{
  "num_hidden_layers": 12,
  "hidden_size": 96,
  "num_attention_heads": 3,
  "num_key_value_heads": 1,
  "head_dim": 32,
  "intermediate_size": 384,
  "vocab_size": 545,
  "hidden_act": "swiglu",
  "norm": "rmsnorm",
  "norm_place": "pre",
  "norm_eps": 1e-05,
  "positions": "rope",
  "rope_theta": 10000.0,
  "rope_fraction": 1.0,
  "qk_norm": false,
  "attn_scale": 0.177,
  "bias": "none",
  "tie_word_embeddings": false,
  "parallel_block": false,
  "init": "uniform",
  "init_std_qkv": 0.0478,
  "init_std_o": 0.0478,
  "init_std_up": 0.0478,
  "init_std_down": 0.0,
  "optimizer": "soap_variant",
  "learning_rate": 0.00728,
  "beta1": 0.95,
  "beta2": 0.95,
  "weight_decay": 0.086,
  "lr_head": 0.0108,
  "warmup_steps": 200,
  "schedule": "wsd",
  "decay_fraction": 1.0,
  "decay_shape": "linear",
  "final_lr_fraction": 0.05,
  "batch_tokens": 32768,
  "max_seq_len": 384,
  "doc_mask": true,
  "train_tokens": 122500000,
  "max_steps": 3739,
  "dataset": "wikipedia_en"
}
Each number is 128 + 24 x the weight over its row's rms, rounded and kept within 0 to 255. Layers, rows and columns count from 0. Numbers have three digits each. The size before them is the row's rms in percent of the matrix's.

# down: layer 2 MLP down (transposed), 384x96, rms 0.166, rows 298-343, columns 0-95
# gate: layer 2 MLP gate, 384x96, rms 0.193, rows 299-344, columns 0-95
# up: layer 2 MLP up, 384x96, rms 0.191, rows 299-344, columns 0-95
down298 092:110124107097173112121105135119158096117118069123135066120101115140161128126141136125131133121118144151114112142118136104114130097122119130143125108127144093180100125187099108124162149166158099081135147104092134144110128123111154131168156133119122110154105123136165151067110151160148102097
gate299 114:135150112159100092134122130078164161158120136107130129121144079104158120088109154118143094124116144132111152109174110117125160150109134156127130096098138183145132110148121157112138149134208112122136106147132104141107143193122110121120081147152138138117145094112127145104146130126137164114
up299 116:123149149109141131166132154177118122109128159193143111124107096143153135161148112129116143139146167102092161153138132110180131208109127142165125132120145121136133133128164094108120157085090123093124118123105161105162070086157114144136126126139107123135142145141115108129130120123126121102
down299 113:083139157133129123134127168134150120151116137151134116102109112135150116158111107139116116110097148108082103150090094141122084147139100159105168150121097114125090128139148131128119115116142172172131115146075149115151067077152147089096160077118096139139147145110129141106127119118117112101
gate300 082:173124086087174109153165135102121097109119151143141100127088154147142130125096125136099105181085130150077137118117123138145113125117151119122111148131131137126132102139147176143120114099125089128102119210124127162118107115119165164100113127109173161097129098130139113141143128127114118141
up300 084:124165153133111118127081142119129146121101126087151116159174119146092139170168138129091132129134145146133113118116101097139101135128101150101147114141122142169142123124128105118119137157124158136169143041128144123107143119135145114139132124136086099178135202121110102135137145101133170132
down300 088:126095137132143129144143139166142160134127142151122158130181127090094140102101107105101142159080094151142119180126133140118153121126116121167112126134138147141122113162141122158152108132136128132124127083100131117146141199141107174126171094100151174075134114133114113126158160094140108118
gate301 108:120163089118120097097158089141158124136101147135096122110133164160157147099130102102119141118133130089125109102117149106125160165090124131116139137124205117115099145136145145102166139130149090125141130117138113099142103095123146140142125142145130112191125083124117116147068164133166143119
up301 108:135117100148108140117098113122121113134124135130144114151120130118172155134131103166109137149119118185109135118149090141128087108168118160126133103124113119137100067136114102133098129143122124144111195100132157121110167167140132121105147142073128176126143157121154154104121066079136114128
down301 110:154139126127160161132105106106134134081121120160175149131122077099124129126072119148124133118102121137132161149142123076122092098147185171142126097125117147136171098145107105129101109138141107100124154118149134121159130128119176111147158112115124114110109159115107153123146137114085066138
gate302 113:138129133106116125147115118117141113112109096143110119172118122094110140150120118129114107149138075140098159145119152094162112061126129104121114101111115124145112124165175096114134160080165107156117145108128193124172099136107136113149123095131171185101155146100143126109128127142117114107
up302 120:131131164154193123118141140134111139113137150109111106085133123145149130130132143117126131138113162126142099134140093148056123145095150125103088141130138168077140123110140141160132145148097145133089111079137089111137139098139152142090115161115062137141113133167105112162112114129160147135
down302 104:129142192116128119135168099092154108097155137118125108141128110092137117145142171133101161155143134118099096113153105155103137150145116116136127119078129152124118138120155108142148131121161118141103079082099117142088112128115109130110086146136086128130109135171197095154103089131130128135
gate303 093:163123138133111134106161134086145120117132138091124144113114086153116104095116077190134145132113142141123137133137153119096146103137114128112099124158131131105117079159127152120160113139147148124147152089136146100162138132116096144084164133170176130164119145121113110151118139132079191104
up303 096:156144117132102132125146108114135147096115152111133121131108178114138144099134101166125122100122107142051149087118111113152136110127141146124147149103082131142177107137122149104169136124117126161143148113161185077185126144162120096127158122109117128167119174125172126133135138131142134127
down303 100:157080092117135134148119070111131125145149155078130075131135166122162121145113160097090116108147134142138127159127134136149144155130123058100133140108149120146121121087148102158113095137118134096121108178126138146107133092107111113089131140102099116113165132112130137099095147161122126160
gate304 098:170099132127105148104178088104140170147161117126112113076103126135128105112146127140102114140133094123111112121106132151167149137134105094086102099144151155154131135169149169150136129142124082076159131096143125129138154136129108100136137121111102133149122058106108132143086109138133153144
up304 103:093141153154132101149132173144128088099111157143130141157151112126152085099074149137178154141133152122133136155153158118109160133116152161150131143118098124076116147093125111094134134104135167137109101155141077095139102142117133164143110168126146151159134145137139105100139125159082119127
down304 103:147110144108139137127165092106144149159107128138094162132136085131096136137203124097102104156153090137151146123110120156130138106133118109100100100109125127150077087165151122130142152153184104132112112127118138128143164109125102131110140169138114156130096075114146149146118114111130140175
gate305 105:115160106132097127137121154094104133111146125055153109084157152109135163095119142127166180113139103108129128107137097172130145132135111152145144136121095145186109121134103161158124106127183169147146120146103119116094142165145107154101132145140119143139120150110115128179159141125127145141
up305 102:120168105151137104151119163126087155134172157101095140123135135149181079100113116098140156156132141128132148132123095094112115117142156173109129169142152164131153131114119172140117119115105129135140136160120117107106131182119079166118110179146124139140114157127132155132130137078125151160
down305 107:156127116069150101106119161099101087157133113121092092165098113144109109117094089114090095104111148141118136118176124139148099102174109117153117149121144130126125097102087114169154149098117141162120139125141107125130102148132095104139101143164102102114080126116135168096119137143112124122
gate306 082:126140122137114131132091141153155121110161102128131163168143080123142115168118118147099083086156137178119108129103161148122166129122111135184136143127131156131108130126117146147079103153093148114074113112139139107142157127116109101133110138118096089137130133134159097110108135054114123154
up306 088:119148103152169103128162139127146151117149100109117172120118128135128145129147100082128139098152101100076115138169128182136135135159083189146130108101121163185111125130135122111167111161104143154113082092107125156114138101175156151143134139147108116123110124125117140143127137127119164122
down306 092:151133105138129133085130130147110139113095124150130132128135105121184113123148104111194136150141129116136152130164136174104055091107124137144144107141123143126142132113128102133163140114114178143146151112126132142101167153116147150136156189083191106136115159103126145103117108149123117118
gate307 116:092123164137084132148121183125096173116145116127157131067078130134122132082157173127151142164118083114163151123109131105099137102169129109106137135128107131081147148115123154157130136111145150104127134118115122154148141157128101156162126134143107157122137164099153110158174130133121118140
up307 109:124115138126131126158142097091101099099129108143173133126142132107147153141139120162134122165139108123197148171091132124153150152158092148165094141096140143135098133092096150141080156133180143132147113103126135094133114154148106160089117147094118112138154110141081090142133142134119124107
down307 113:170150154121137160135136155144184123109137121105149150168120085139133125107117131086192163150127117131134100166146116128116099127095132127118145142136157149105140090096178146152110104164111153142089127156169099149123170114134118129137140122128098159101132104084087131116156129131161126138
gate308 083:153130092148159181091152097134148172116123115148129174120119159113115157134122117146122151100120145145105099105118111152106136100125179120127144111119119156115125160093156091106154101147144083153076140140140126140070100137125130115139137109133119178140146113129127079124087141133089117103
up308 081:093146097156177157105139161129125132141119104175162137102124149135126151125137102130129147149115090163109113140114110163132119127138134179132158116124151123164171183101138093129130102109174132155104141178111117130048126106136123139129136122126137159138126121136113100133091124179130120109
down308 088:151134135155134170136127120119130147106112117135155119157095116134130204124141109149135102093100158103144110158170209131126085189137139128155161106144093147128127131117110139116148108160136101136102120114124117123127119118122146145073140125154125168110171130123141170127135143090139139134
gate309 089:124164089119112082114073125117081181097146117117152087108118094109113123103114127143121195173104091130106122105103113168111130140097144117122122116101151174117090126121124131150136113093125160111145126144157124124106121144171154107153157149144111130131165147140126109169134143126145118127
up309 084:154100156154127167147135114100145159122108090093083186158132148102139122125138148142166105129170160136134128129120123115107143135140139066130161162132129076129162151151114125069119108148149108144105126122146160131156118141094138151097100092147133128120123091112111115088154126118148150147
down309 097:113136164121131132104089082126110119128161115099081135123129105104109133149116161091112175124108105169120147099134133129075177118129093115095129174110135139115133168161140132120135170138118132142123076175149129136118134125119119109122164167127119135157165110104100149079110161111121111123
gate310 082:143143146097129098157122091138174091125116125124128106087107094153148155127137119131132127146153147101139106160097145106154120170134126163123147136110183128105172175133130166138182167147150137141139127186096118141151125118142115143121147150118119094131135123145082124133129104127194116108
up310 078:109139120105117081083127129143149086133166121132140128132132113132146126129118126132137132142154142143108111148097113129173104149139118168168123104144167097111140158115097158127159148110107141058079126166116086104120110128108096127154141172115116113144171134128107140128139090144166156075
down310 090:134150110111113104111141136176095126144127116116130105152108159146120106150102171114132134160124121104137114128157115090136100133090124105179151123142096170089107185149155108152116142150098147118103146112075080126104088167138098121139115119141126123123115150099122126135103138165123167078
gate311 086:178169125085128124141099143077127160158117109122079127122164094127142096126095082120134137139125115147162109088102110132119118158129149122146096110134104113136146133147092081145099148158139109067133131130108116116130176166126102157165137121138132154122110139129115139159098173102135126115
up311 095:114068149143128142114112111127127099076152146133181118174122134138117155136164126156143101133118130150103130146128130110141094088150128138127176137144105149131131133094136166118169174121127125159102153107121162131171099109107118107073097119126147158158123087159111135106145122122120078145
down311 097:140074146151158155156135132151100135113109154112086101102108131162167131094129144087105105104109108099128099127134128101188140099156106150142081159123125092158122167109167102141129148139149116104114157122097117123137106134181106114127135169129125091113147127149156099113118128138159123151
gate312 094:114118109125155127132088154098112146132139111105113144121138156091135091138135110140094142157093110157161089125104160187136131141127158137127102077089134140135094167144132105124130122135158116122121102126130134140107113143177130164138125140168095141074132147102162083145129141109060132124
up312 093:173157130147145150140124113137164104138124111118103114118116117141139147134127140125154151131097146101126165160141088087141139135137082100119128201103095114143155110115104131145110144143131114125114177125170110142135168105071129130153112135080152126144149145106118140096153110143177081105
down312 097:090159112145126141175110158127103136171130129138113133138094106077153116122064125125105125163159110142122117088152133112102157118136103149095096103167164135157110131121088128105127145127156112147080124149118112097168130102172069113139133117106144126116147171118131120093140137119131137135
gate313 101:132127129112068118113145083165097107111122119151126079142102160114146145140136118087104133126149131098085091125162168091152159115140100149133137195119134094180140095111179078139132124135101118136147135151116147121130122104138135116128113134134115121145123160149138161138154134154111103164
up313 103:153126117122090130105140092153103095094124137138122091157115157112157162152115123095081123148154144097069091131163152114151146112105109141159151184113131102147142111143176089136142120115100105141146114154124143127134114115150141110129109137168086120145129160168116137143156134132115106179
down313 109:178143160116135111123115122170136098162114129133165130146097138105126141105139158107168094081129157181118113136120125119126096140159139106145122104167138117108080155108168170086126121155120098152126155121131165147142160097136155093160152090130141140113122125102100136119118150101117155164
gate314 092:137119131115087109113092126151128114104139135088174126141166109097101119104148140121164101120125127132159151107137110160163133148124123133144107111067108128137120122094119089133153142129144144124156150131145174160100084151157122147122108110121143109101089166156111113187109062144127103127
up314 094:117131142152101132139189159122097171095151141084078113088129127156128147130137133110138167098141101150097135125151142103098096099162136124132118126141110128115091116144158155116073083136125127146076126128121098097081124153119128122098110128133166158117171103120125158118128100114117145135
down314 095:116105113107127089143169111137169135108152157122065073170103151134158123116154124120131149135142104132123136185130117131116123105117108092141120145106127114162064149067116102144116131155137124180141129146099120124125126117117135138135146117112099151138175116084086142124109112095130123117
gate315 096:145118149112132162168138106126108096112099184132124152117101135118128111099139133130126119143155140148116122098122093126147126160148139161159131123122120128137130127135132141115123104107141138113155191179135117136197135079102082122142160115133168103170109113096127137090162151157179126094
up315 099:129137127127119143130115148127138138110106127113103117124106120151133136113134085132144125164062104121160132142146175145126168097097066139094074183143110126108114135108139110099133117123095139113118098076110140137095147136124143146142125134159091149105162124150139076122110092174118161136
down315 107:145102094129169184125155118139141111130095154117086151162162119125188089133117120112125138133169138105135128148137101111159128150122100138104123104094124085139116102152122149127136139115141140152165210141121127107183137126139144167114145108148132137134170114151130123154119162123101143111
gate316 118:109147127124087166141116153173169118113070127071117159111150129119142133145129101115130136119131169151154093117107123132102138104130111138124089126120099105146110113108132105114107158192146133113128137070120109122101131089136094106110139131108140063120135145118107135128167101129167153107
up316 115:105135137133066134163107145174168102118101143082089150126140115137129085160130121124089112103095189148133095122094133120113116122141145130124139151123142081140124116124151111143105122156081126128131149079144137126127131107120114117151141108091144046118140153110129135142130144114152145099
down316 107:147134154069132131091115164122132070158125134128093148092134103129135106134099112130170068098137129134114130131136144118148132134117158135136131051119117151120130104119158133139143156123093122190110094151100108125123113117144121107091140103104132130096089127141109141154150187123135134118
gate317 104:135150120129163152109137121142120101128134119136139091147145139122091170150183136157112096123116106143138132145134122084123080069117101119129117113131113110102127165114141147148073186136154137140097174125121093135156119106097110169091124100134157122168076157136118130120126122119133100108
up317 101:174152126124112107124122167142109143130075107148121130121133079130129172144135131110152128160122129098109102126098100100134120128145093163140122170157151110073127130145082119124121114124180085097142126126097110115147132180115099177167185137123100150140122119127105129150124100125148133141
down317 101:118143127141165125174127120144111120131145124136128143068088175096191136124089114134090144104130174103141168112093109103141139152148130147105123101106084126127103162104087118118134144146163173110114119143148133151140126123150120122159134127147094098141124165157110086122142112173134117133
gate318 108:159131165113129139111129144101141164138117148085105125122138163098126102111146122157165168188122124147121122115146118134105172130123120103134128111148109111162161128136095128148086144135146121088194122120116131151140126161112091136098133192133146116152149143070131148144079155143121131123
up318 104:106118081132150150132105108150103088121134088147153124144116098142136165133115135108090109070140122115128138137104102123130111111129134167127127157120128138141099127124146138126176086113128134196084131141148146110107128080147176142136130070142133126099110115170132094099179111120141118150
down318 100:119119133098155121148148173125147175148131181100106154136128130113095090152103116154151150146106150117120154146142131141120158161094159132094103143097144116099173141119100115134131160132159131109162102106104129163138141163071115112135143181121112103154120120109112145126094156151160159152
gate319 085:132147125100135137109090166111140113154116167099117114122135060114107129094141164148109117147108097178172129108081128079104083114126138104130111105122120119140150156152078111154098126127164128119135125122113103110112147138126130159094142106088149161140133126139162140132104070143157131134
up319 090:138112122092119141103157147138113111106076076143131101125150096124126113136170093128124112108115131108168097162109133126163111154111121149086110118086130145154130156146087120134107137148145126128136146098116148127155143091173112121075130095097145112121077086150131150174145109129138091116
down319 099:139127119145115138126160138122116105148108053075120112107130136127121132141148132156140119123125158113152176185080091137128106146155122158095075120110120165127145125083124120113145125118131170138108117098143152126122104087131144076120142094085144139094105113135118114134150140155109140091
gate320 089:109114110102122139128155119143118093152175141185102140141120089129174074098138134161122116122180139106151125124146134122166144170137128111165100126126170141145147169097121141147155162156137125097110121153167112122160155138143134099148106113138100151110129108138123077143109172124121161138
up320 086:145130165158145111140118144112106155112106102071152118103155142141112139132136133105143133170098083143119116118117138145084148096118154142098131132117097129112080122135117103121146108087131164135147125112086117071109117137089114187138136182152108137126125134110107165142167095151133109100
down320 094:118102116117142127133136109137128120147114140132173181125133104142152127164112107091117102159152127113187140163124130155101121110114160094135117110151156153127132147119122117195129164159158118107107096119142090104124128119154132147117091107172162113142108147158106141165116086169174114148
gate321 082:111129116101184139131137081107128144108140118120162136140119148135097126183080128148154126124087123115113105127147147101146134116194090109142103139150126145158150105134150108127130126133120114142105149168137133095123164083082108158099151166120131098140162104136127136121128147146143194149
up321 086:100113149150082113128116182136102097143120142146096118121143143141163127100172124101112139143155118139134140138105102152111123128050132171127145106093174104099110158110106152138131143116116119111132109096125118152162100151161143107157104095166123148111084132116130096129147095120118079128
down321 096:120133143103077127131159145190090121160158134149144114136140070124161127097148119113095124123140150165144134097135127156094149117099106134126125149111126129104077176146112162135058102120140147120083133142156122146126156177142122111136127131112145125150099139167139104108097116147133113126
gate322 097:141138151107133148154099124118148130118130076138133108126159162153104121143104144104098199126127161090125119162143134153097111114150093145132126132160139120122114133090155121153136101133131162118148112105130117100196203100103154121121133131107109097121110137119175087129118134114163125106
up322 105:095153157116176135155114115128135091130095098155131117133134144137094136099109132106122167146164125091119145104102090116096123139134133151123163089146141114117115144123173111141141106149145139136122139184134072119161154130087173169142096083111136112156115140102162109144114143151167102128
down322 100:108108132115174132145116109172136133111138138163098147165156132109076147122116153136172122159143108119157155100145110128106146141099117160147132096124184129156111125098141098112118098145136106113139118104121120142136142102118169181122079092088113193117149125127118145136153158142142103107
gate323 103:069108129174103126120161163137112128137126120069125132138106116129141097131107108118129144147122155134125136115136141090146162127142110118124124140042127121141107090129110166112142145130122140133169130123118122155135126127119112170075111160158108172140098098134122152188133135118073138123
up323 110:152105141070120132132105097133141126120137135170122126122137124162122139093170161152134124092120111103131108154113143178117132159100121127108108126172138100095149161138119119121143127148135115124107103135164106115122127143161147106187171114126144088121160117099146079052124164151121135134
down323 102:106104129146094113150131110153162167103137162123131174143159122145101127123157169109146106111142093104088108135160094121112141116118129152136125130108175086114144137144126104108109143166166085124127088133138147142121146138139166120134182152095126118155156114113150063134104135175133142140
gate324 118:144106161104126119149099138070160131155154103155132145137109130150103096095142133152134093149138115114178150114113126128108134154129147122136152091143118127121150175123110147127171128157126149170123125199128117149118166142155108080150150159129164151119130121155130132128065142130143130084
up324 125:138149096138119089224143120103147122120143150090128165091118109151115133175121135130105146172087152138131114151075089137144094132126169147105103130151126131168141124123122128145144130136122147130169120126168128151149153126128137139108141145172113157122154155139146130154154142093152107130
down324 105:135154160117145118149129140143093100126118104192115145174086121130138172095127123097143122121145155114155136142133159129124118095146105151152129090098112121118127158134125153111151125083115173149138108156154151121151103107132153157137095126156133065128101143083144128139086139179107109135
gate325 103:131133144122134102139171137161085046113108127082171096162135128111134149097131145107141122159170147117134097150142138091118123152128088163155116132130143086162141145115130140101095110149116123102103143154107141146132119121106093100132123149124199127131144128119103146143131154132109100155
up325 102:108164129132144114124151087130112124081122143128125112131124131100148141081120111106138141170109170137109114153143138135145163088126116132106117108119154106164119112103138134101117107098112070144074139119154150151152101140149111150119102118137152158125139129125084116094165045127108115169
down325 104:119131063148141111132149108170141122086092104116138146114099117141087141099154131129154104133113114099103146143154109126124142126074168136135174143150145127146111106166162118115158147119104113144148087113103107150145148110105146152101136160132136158147148140147108164140112181103099156171
gate326 095:150176096126117097148083105078135130167099151131104112122089166154108135135123124141113112098092141157140147128154108154133177153130080131111095156120120142126117096098116089131091120127155133119110120125125122155140125145167110126157153152163090084147159139131147129089152108111093099114
up326 094:112134180135147151134175155133109125093109115110170137138139128117099077102134136127126085162140139190104129095170119127091109090145145113157155100160138172144175121164119160146110101165107134157146127135128095137096104115130143158136128119110122160125108100123108140137091126132148119162
down326 103:131120123131111092134145158138142157129136108110167144180164161191138136150156139126176144151116096147142163143110110163173140107073154157144109114108104133088135101148131131117135144136120135132125147107107086108150131076121129132123089075126120130125073131097119111152146156118124127147
gate327 103:163103132102113145119094151121161130175071120097153136134120111127080179097109145155139166137112127166129122136139108160102153126127118174139171115123128118128090107122161132165123128117167137150154178124098118117118175125098147116104141146145134114106121126171130094125161125157135166112
up327 102:116086145129093129118114167113125108117147138107133158144091134132115146100096141135142168116105172122102119135120102130147141118119113165159170102120120121134136076083127143176156147121193136142128105118100136162091106179121095078156102126105104164117157105100138134109132146142146142134
down327 105:170116116127093161125116135142118161112104127126095114127146182155162108087180108129167090146164139094130148128144162117119150141127149095124124131152147153143118114107142126126159122095092078119140160145142184121122102148123111112088086099112147126150116151154140136164116167126117096150
gate328 086:139143079095142093119112144157149127112112136157111091159137125137118154102108138138123134139089127131158128088102144101126112103125115143135143158133155131079098149125075136157102123090150099162132170131123099098140127104142147146135098155154171128109108125090103098179133092131188127141
up328 091:132101172170140142154109102090103137147108133115150168114147155109130102179151109134134149115131109111081145178141131181140130124117127119126113096114117141150143125139180138119152129114114153117115102126120155143144158120096128114129123106126121092153158124185143122072109171133066145118
down328 084:126143104119139153156142111172143120188113150140131123088123084115115135141154129124104136147069104157124070097140114165117134094106128125102084105043168133109122144134129117135130111126130123133107152140122178129136141093169121136101144171146119124120150121136116166138106112110136129146
gate329 108:129130086078101166130181133154141126145109107122136185148157119111120156118113183128132169090168147114123133113128140089158109133075105119137118122138133085121118119114105098127159142162137135158145102122135122120090135169093132108121136111121128104119141129164151068132119145113156087119
up329 105:126129071105085150126183139155131131100113086127127177134178119115134118120094188122132133108177149119135130141140152104136109121082101102134132111129132087135131126090103102127152168154132125156176104127134134133098104155111130092103141115101128110122173107136150084139130153124129114114
down329 096:172163124182126122115138100123129147131139113110137095096140144151162096165158142132130120132138147173136155152120133142163174155078106114143114158152145132125114092104138099148121143140105142104160143122160072092121090107140143129093145112134118179113113099128184129163102125112124139149
gate330 120:146131139100114131179124116156100143163146139117100142117138144128123146079125168113170142124103204115122106144109091142125149092183116139149126126101102094138125143115134126115139075124170140146116128111152134131163104101101093149125109122149151134111115139091160078133143088122123167134
up330 114:120146115173148107115103127117134113137159144142152113119120084126138140166134090163119122157133130176124158114129140143135158140077143114101130101141176125087126109123125115134123188107136131096134092156105132164100117120167107163162139146156070149129162133161093099132142167128100145119
down330 116:189139129130131116100144092134079060132130117176080094147129101110108106120121107166084116119107148113157125144125139143154140145167149101136165139136134138143125141129106144115132127156123064119144125138076128132101158121131100146116143096137105127143146133152128083116167129099115095149
gate331 099:123088119115130174088107106161146137082142108115114101132110139146126086139131122160081140113123116122094109099107106146139127121165171144180121132144150142080147140139142107138123114131064109094116165125161154122128108098143136130180140166117144107136124136112159172150105128139116087106
up331 091:154110114179152163133168097174126121115107158158118104121117154099120049127145125119118103124141132116138141068081121122145102109089162108115087138169162116126141115172142130077117093118142133147103116121127137133144109115101124128147142119117127105107094107150161111108153146103109124125
down331 106:101149138119096191115153137143150190135110103140137108156130148117116143117129119147104163170107137148144131108112174139101133091134087128109153126138105104095121120116116119107107119114089119094101127132179129159135123121112179128130154103150084132195147092118155150142127112106119131155
gate332 091:143124102143099121118102100109172100120102169132135066191130150117126139138121156159147112148127165084111152109095137154106134134109149112165124167115160105135141163124162133128173162135166099139149154103148124156177122092134169152109153161124136103131149121138142123108110138140134139135
up332 089:118161132142102161102174186138165127125157092134124133136132161092112122154088147141117123124129109128098155101108105149131145118162169103204156095097115110146073105127124144128123114103139088141102140128121103093115120142138119119117152129070129108158137158124133131091152105119122116134
down332 097:161128136074140181082131130166117155119165096110150155101118119117103126081130100125098115076101114178163127092115153098115134148115131137132152102084127160133079102134110120131110119122142136084118107122124125123139133121140132092126186147108139116144094083130128123125135105094119148148
gate333 103:092146125128111108129146067105140187133158155178122151089134132122151132178151126114165124120181136104089171102127111108157146087114142104099144128111124162081151120138137148150120126102135115127100153140154134102151106151108136144146124107116115127153105131124167141124173134137079134141
up333 109:105125109143167128102140143122189115123125151089181138062128111114129127159146082113108163139094116116154126165125125128136118121130120136155089154113113158174144130135143107120104106139087176158155134097125116124113148122158123138100097122168162099144133144141101112113132087155123170118
down333 106:212106122142112135158113112165137110112157108147156122116105149110133139148124106133111159149134115137118128099132167155098111108138134096122132082123148155138119152132153146094113094127113120139074157137160170150149119101167091145141139080105077166123122152144111127166126121111122103152
gate334 089:097121146155097146138133116160113125085126120122136179103100143134102144140165115153103115079123137144146101117106126148106154084120080150135172128150132149114093144141092174150140147078123103138127108107146100125181149123115095133081095138171112128142122129123065126134142138140128127137
up334 089:079143169129188142132151146103122126118156096161140133115128150111086065144065130110105165149102106129137182146117129120120172105121118151157125168159123122125120115139110106146166124110137140128150124124161157092106107120132087121112165081135152123124136125093130117122117129103123120158
down334 099:143102150115101152117098121138098090108071117136119141111106131182134135115185142135102157122143173116157141141127118129080121116114116132156108062127116109120121145141173137151141116133150106166103136124159123123136135174086078128109158070140108160124130110152118114158126124145118108132
gate335 093:099092120113107168151130126113094141127163125160143155108134149140130135160128111157118138108134113091178111062115134107104137143153133101152121160138086153128139104144138139131076144153106148095132154160103109157115105127052123159120133097121131119125113125129150122146149169187124115127
up335 094:134153100114119114122119093155116105131112122142132137117132090127157105147116124131124130122122087119053099140164143149129154112079135151127081111128144138124082138126108105134079112122117108131125143123149121140127144071172165082131073129094186132139135092155126157167135112113114120142
down335 099:112141116153142121154105132141119100105132141113084144129119151171115111145123130181155122111161100106141131159143102095123131064134130148140132162177110136115145182113102120145118163159123116114157113110164147144117093083134090116088127087150108112139106169112104127130112129174098121155
gate336 094:136089136128119119151111168124157139134111129114103150092149076118129120142115088133119155118128169124097122187144148139113123098102085172154120133112119138092136143107154124075135111132177125109148116106128123115136142154082102102085158125160086140113148128140152077097141109097101143135
up336 106:133123106136153135119111103147189142114137135123149097097135119150135123090130134135155129139141165166123182127140165123124139113103106106130100127135120141097133138118140069062143127127190098113103117154132084092114111117123108160100149132127126136129183132079139098101119099111104152107
down336 105:141103101149116137179106144156120111147131128156160106082099131146143114121135138138139155132125155175136124167153097135133117109121157143150172110098153115116126147095160124089098103140151136119082134132139098106110110075163102132133185092135130145116099105146162108097129108102089119090
gate337 095:126135094157086116142139123111148116152164111136154133125096108133129073125139089138122116154125123158147112132148148071112138089118119116133143125148125134079139137144131146174124130125104187177110126122143153158134098169075096157155109133137165141095159158101153112147144136079126130139
up337 082:139126120129105102125102069098122128119092130114124147129140101128082122144126088129098133139138115121111139137109107126113135027132147104120097098115105139147151105142136133123111128107103140176184155109088118127092106113150130131112119114142116113140130120133151159102176089120139179158
down337 094:151123154122096161110092097096151127154089143104141135131179129150117132143097092189209120110130134101130141153118101142121100131132150147124127109126115155132122106124161161104091122125087127097140125119086116102134137150150163138087102121128076125115115114131117096146133102126131175123
gate338 088:141130163125123171108147112146130121113108146129137151136148143137128163103115103152093077150155174141149106117175145109128178124140107121119143143118087154126153111099129096108122112166151132144143131074115109185116142091119118094154114138132123134174073163127105125112094150148109106158
up338 087:099161120104109152159123108150123135139104151148134176143144146142148152120111128124099060130156146133149080118145119112169189150136114123127133146104103133150133075108103103131157109139144149118150126104107108171092116122114124126157094129114110112150074166158080115151128147131148141155
down338 096:113132133130113126168107156129111129104089112103168126168134125086137176115103159124159084158116173164129092116130122107158075112157134127108134157136132130129114133110130155135147181184122093089144137101163125129162158113094105114129098103106125124135148145132133134153141116162090099133
gate339 094:110157136133092130167145133120135135163108074135100187122110158085121146152104119106130116116150087156122132112127145093083154121092100138145136140102101124114113115116132128132107103087121089178159163158114136101132105119118124111133071156126148135129170141085147115096122107135160151142
up339 098:133142131122125097137116120109136153092139126136172101129143107161130113093143145148150143135109165088142159123163140157195089107163125094128136127142132122126137134168114109095156127179155158100118079098146099159113144130155170125107152108104123142112103106169093152149149132139115108090
down339 102:189187124131093144150106131090156115091158150132142123128134156134120120130151162149091147132126127112118183147142163118134112128163123102103145114118144136146098104107130081148159142163161101131072089146177109141097129112144136105138120138148125165146112131159149176139133125121101118124
gate340 092:117143121109142121139134148152165114131126123170140132136133164158121106086157148146121097113128139124095152111130135121168124159150130113103174184122125095133111134172157156158143128164136117089096110117139125116147099098144151116173093105078112132104108146154073117142174129161166138110
up340 093:137147156139148133087134149130079145141166123102131093091120091132128132134108105118132142126105101144146094168107117148095116134129093146138090126141129130120116118118126097101106121114114117161128119138110144156098171140096083118104192166196170119133119104124158154150094129114082116138
down340 095:120154104177098082112144129121156137157133118124113147131129108090125153107122155110106108131124127147140106111130111088149064094085148152096117118116137105138133157156119157127112143098106130104123125066144130108152177125129111146170098146145124133167155125119108085154089113123076138148
gate341 111:142154155082128100108125140177135116097123132134126108162165148144110135139147117072123137112139160110112130118118132147131171100091160140115162110134125157127113138124088071126172087136104135105119176130137164153158128104128094121110131142137138078152089176132138143150120104102121120169
up341 111:072123138129160134106080165142125119145108129068128134113106150153113129103164156138163196142113123153127134147134113150125121109161145191117122156134125090124128152120181174130126150107146132146112144174113108123132120103131135100129117130134134156067109115145138106104137135147098095127
down341 111:103115128096162186101108114112096134110135105124151158125131107088122154114173141175107157120108128151130122154122155111116187147150142141108103110119091115099143131138136192108102155133141114162116113109099118108149125081135135150158128116136096146105138109129097106100189159124107123122
gate342 110:094103135133095122149146098111109141100138095082179168076122133145170138125157121124145096105103088137154111131173159124120133062138094126134147150141130160151172110149150132127092083156109158160113124163162118122137126114146141134115142121098152117121098134148142122143128148136159155120
up342 107:187121062081098110091135154143159137146082142136102108149155125094132095134129168118126153132147162116099097124077111146140121137151177102112121121110098075112104151097075123143163131126114169110150127115124130131140112128122141119153105143161119126148103135097148122142125110112122119125
down342 108:105086167122136107163141100146101137149113112147155153137107132128155123087099110114118046106127162134102075125138115123118107092155127129113092118130088140134117088132151152117075121121118163144092099126144154120138135104117117135119109154125131118096111154159174140142097128135151150082
gate343 084:111099149134111156154139123095116141121145144111128142114074138146093092132128146112138143094106183101082150179136141084117114109109124099146099138159114109135117158086115109098121145127153187143136135174108124149133162143096125115102130103143133092092122128135169123126145136145087145168
up343 090:127154110122127129148140127162157168134112158092169146141104143088146116110132144138112134144175155176141134113118164108109157175079092143111100116163158113112107141148082125127131096148122136123109133116105118146153113102119100107128105135111139136123139043119128073112118150125110119161
down343 093:127118140149108128152124168124151108167138117097134148122164091137169127127139176119113137134122180167145132107113095155111151128133111107114129116160142147139142164162086142115157124145157153082112149151118123092099175185147144136124167099142155139110139128129162127077172128120099131141
gate344 108:187083109103110188123127161166144088131146143146100149137088158152119134146097129114110150125131145110104106117140138148167124172146113137115140127120150078145098147129145130146107095155136131136103082142095139137097170142129138095102096109128140134151132108099165149141093087149127116112
up344 109:162110172143147133120150153144133125099119134151126123117096141126102138157113131065102081113137116149111082106124111176148138146178129099120139138124128093162115093118073127136114146125117103122120081161108111116129183167177106149118101119139107140159121120107105140092141110150154128145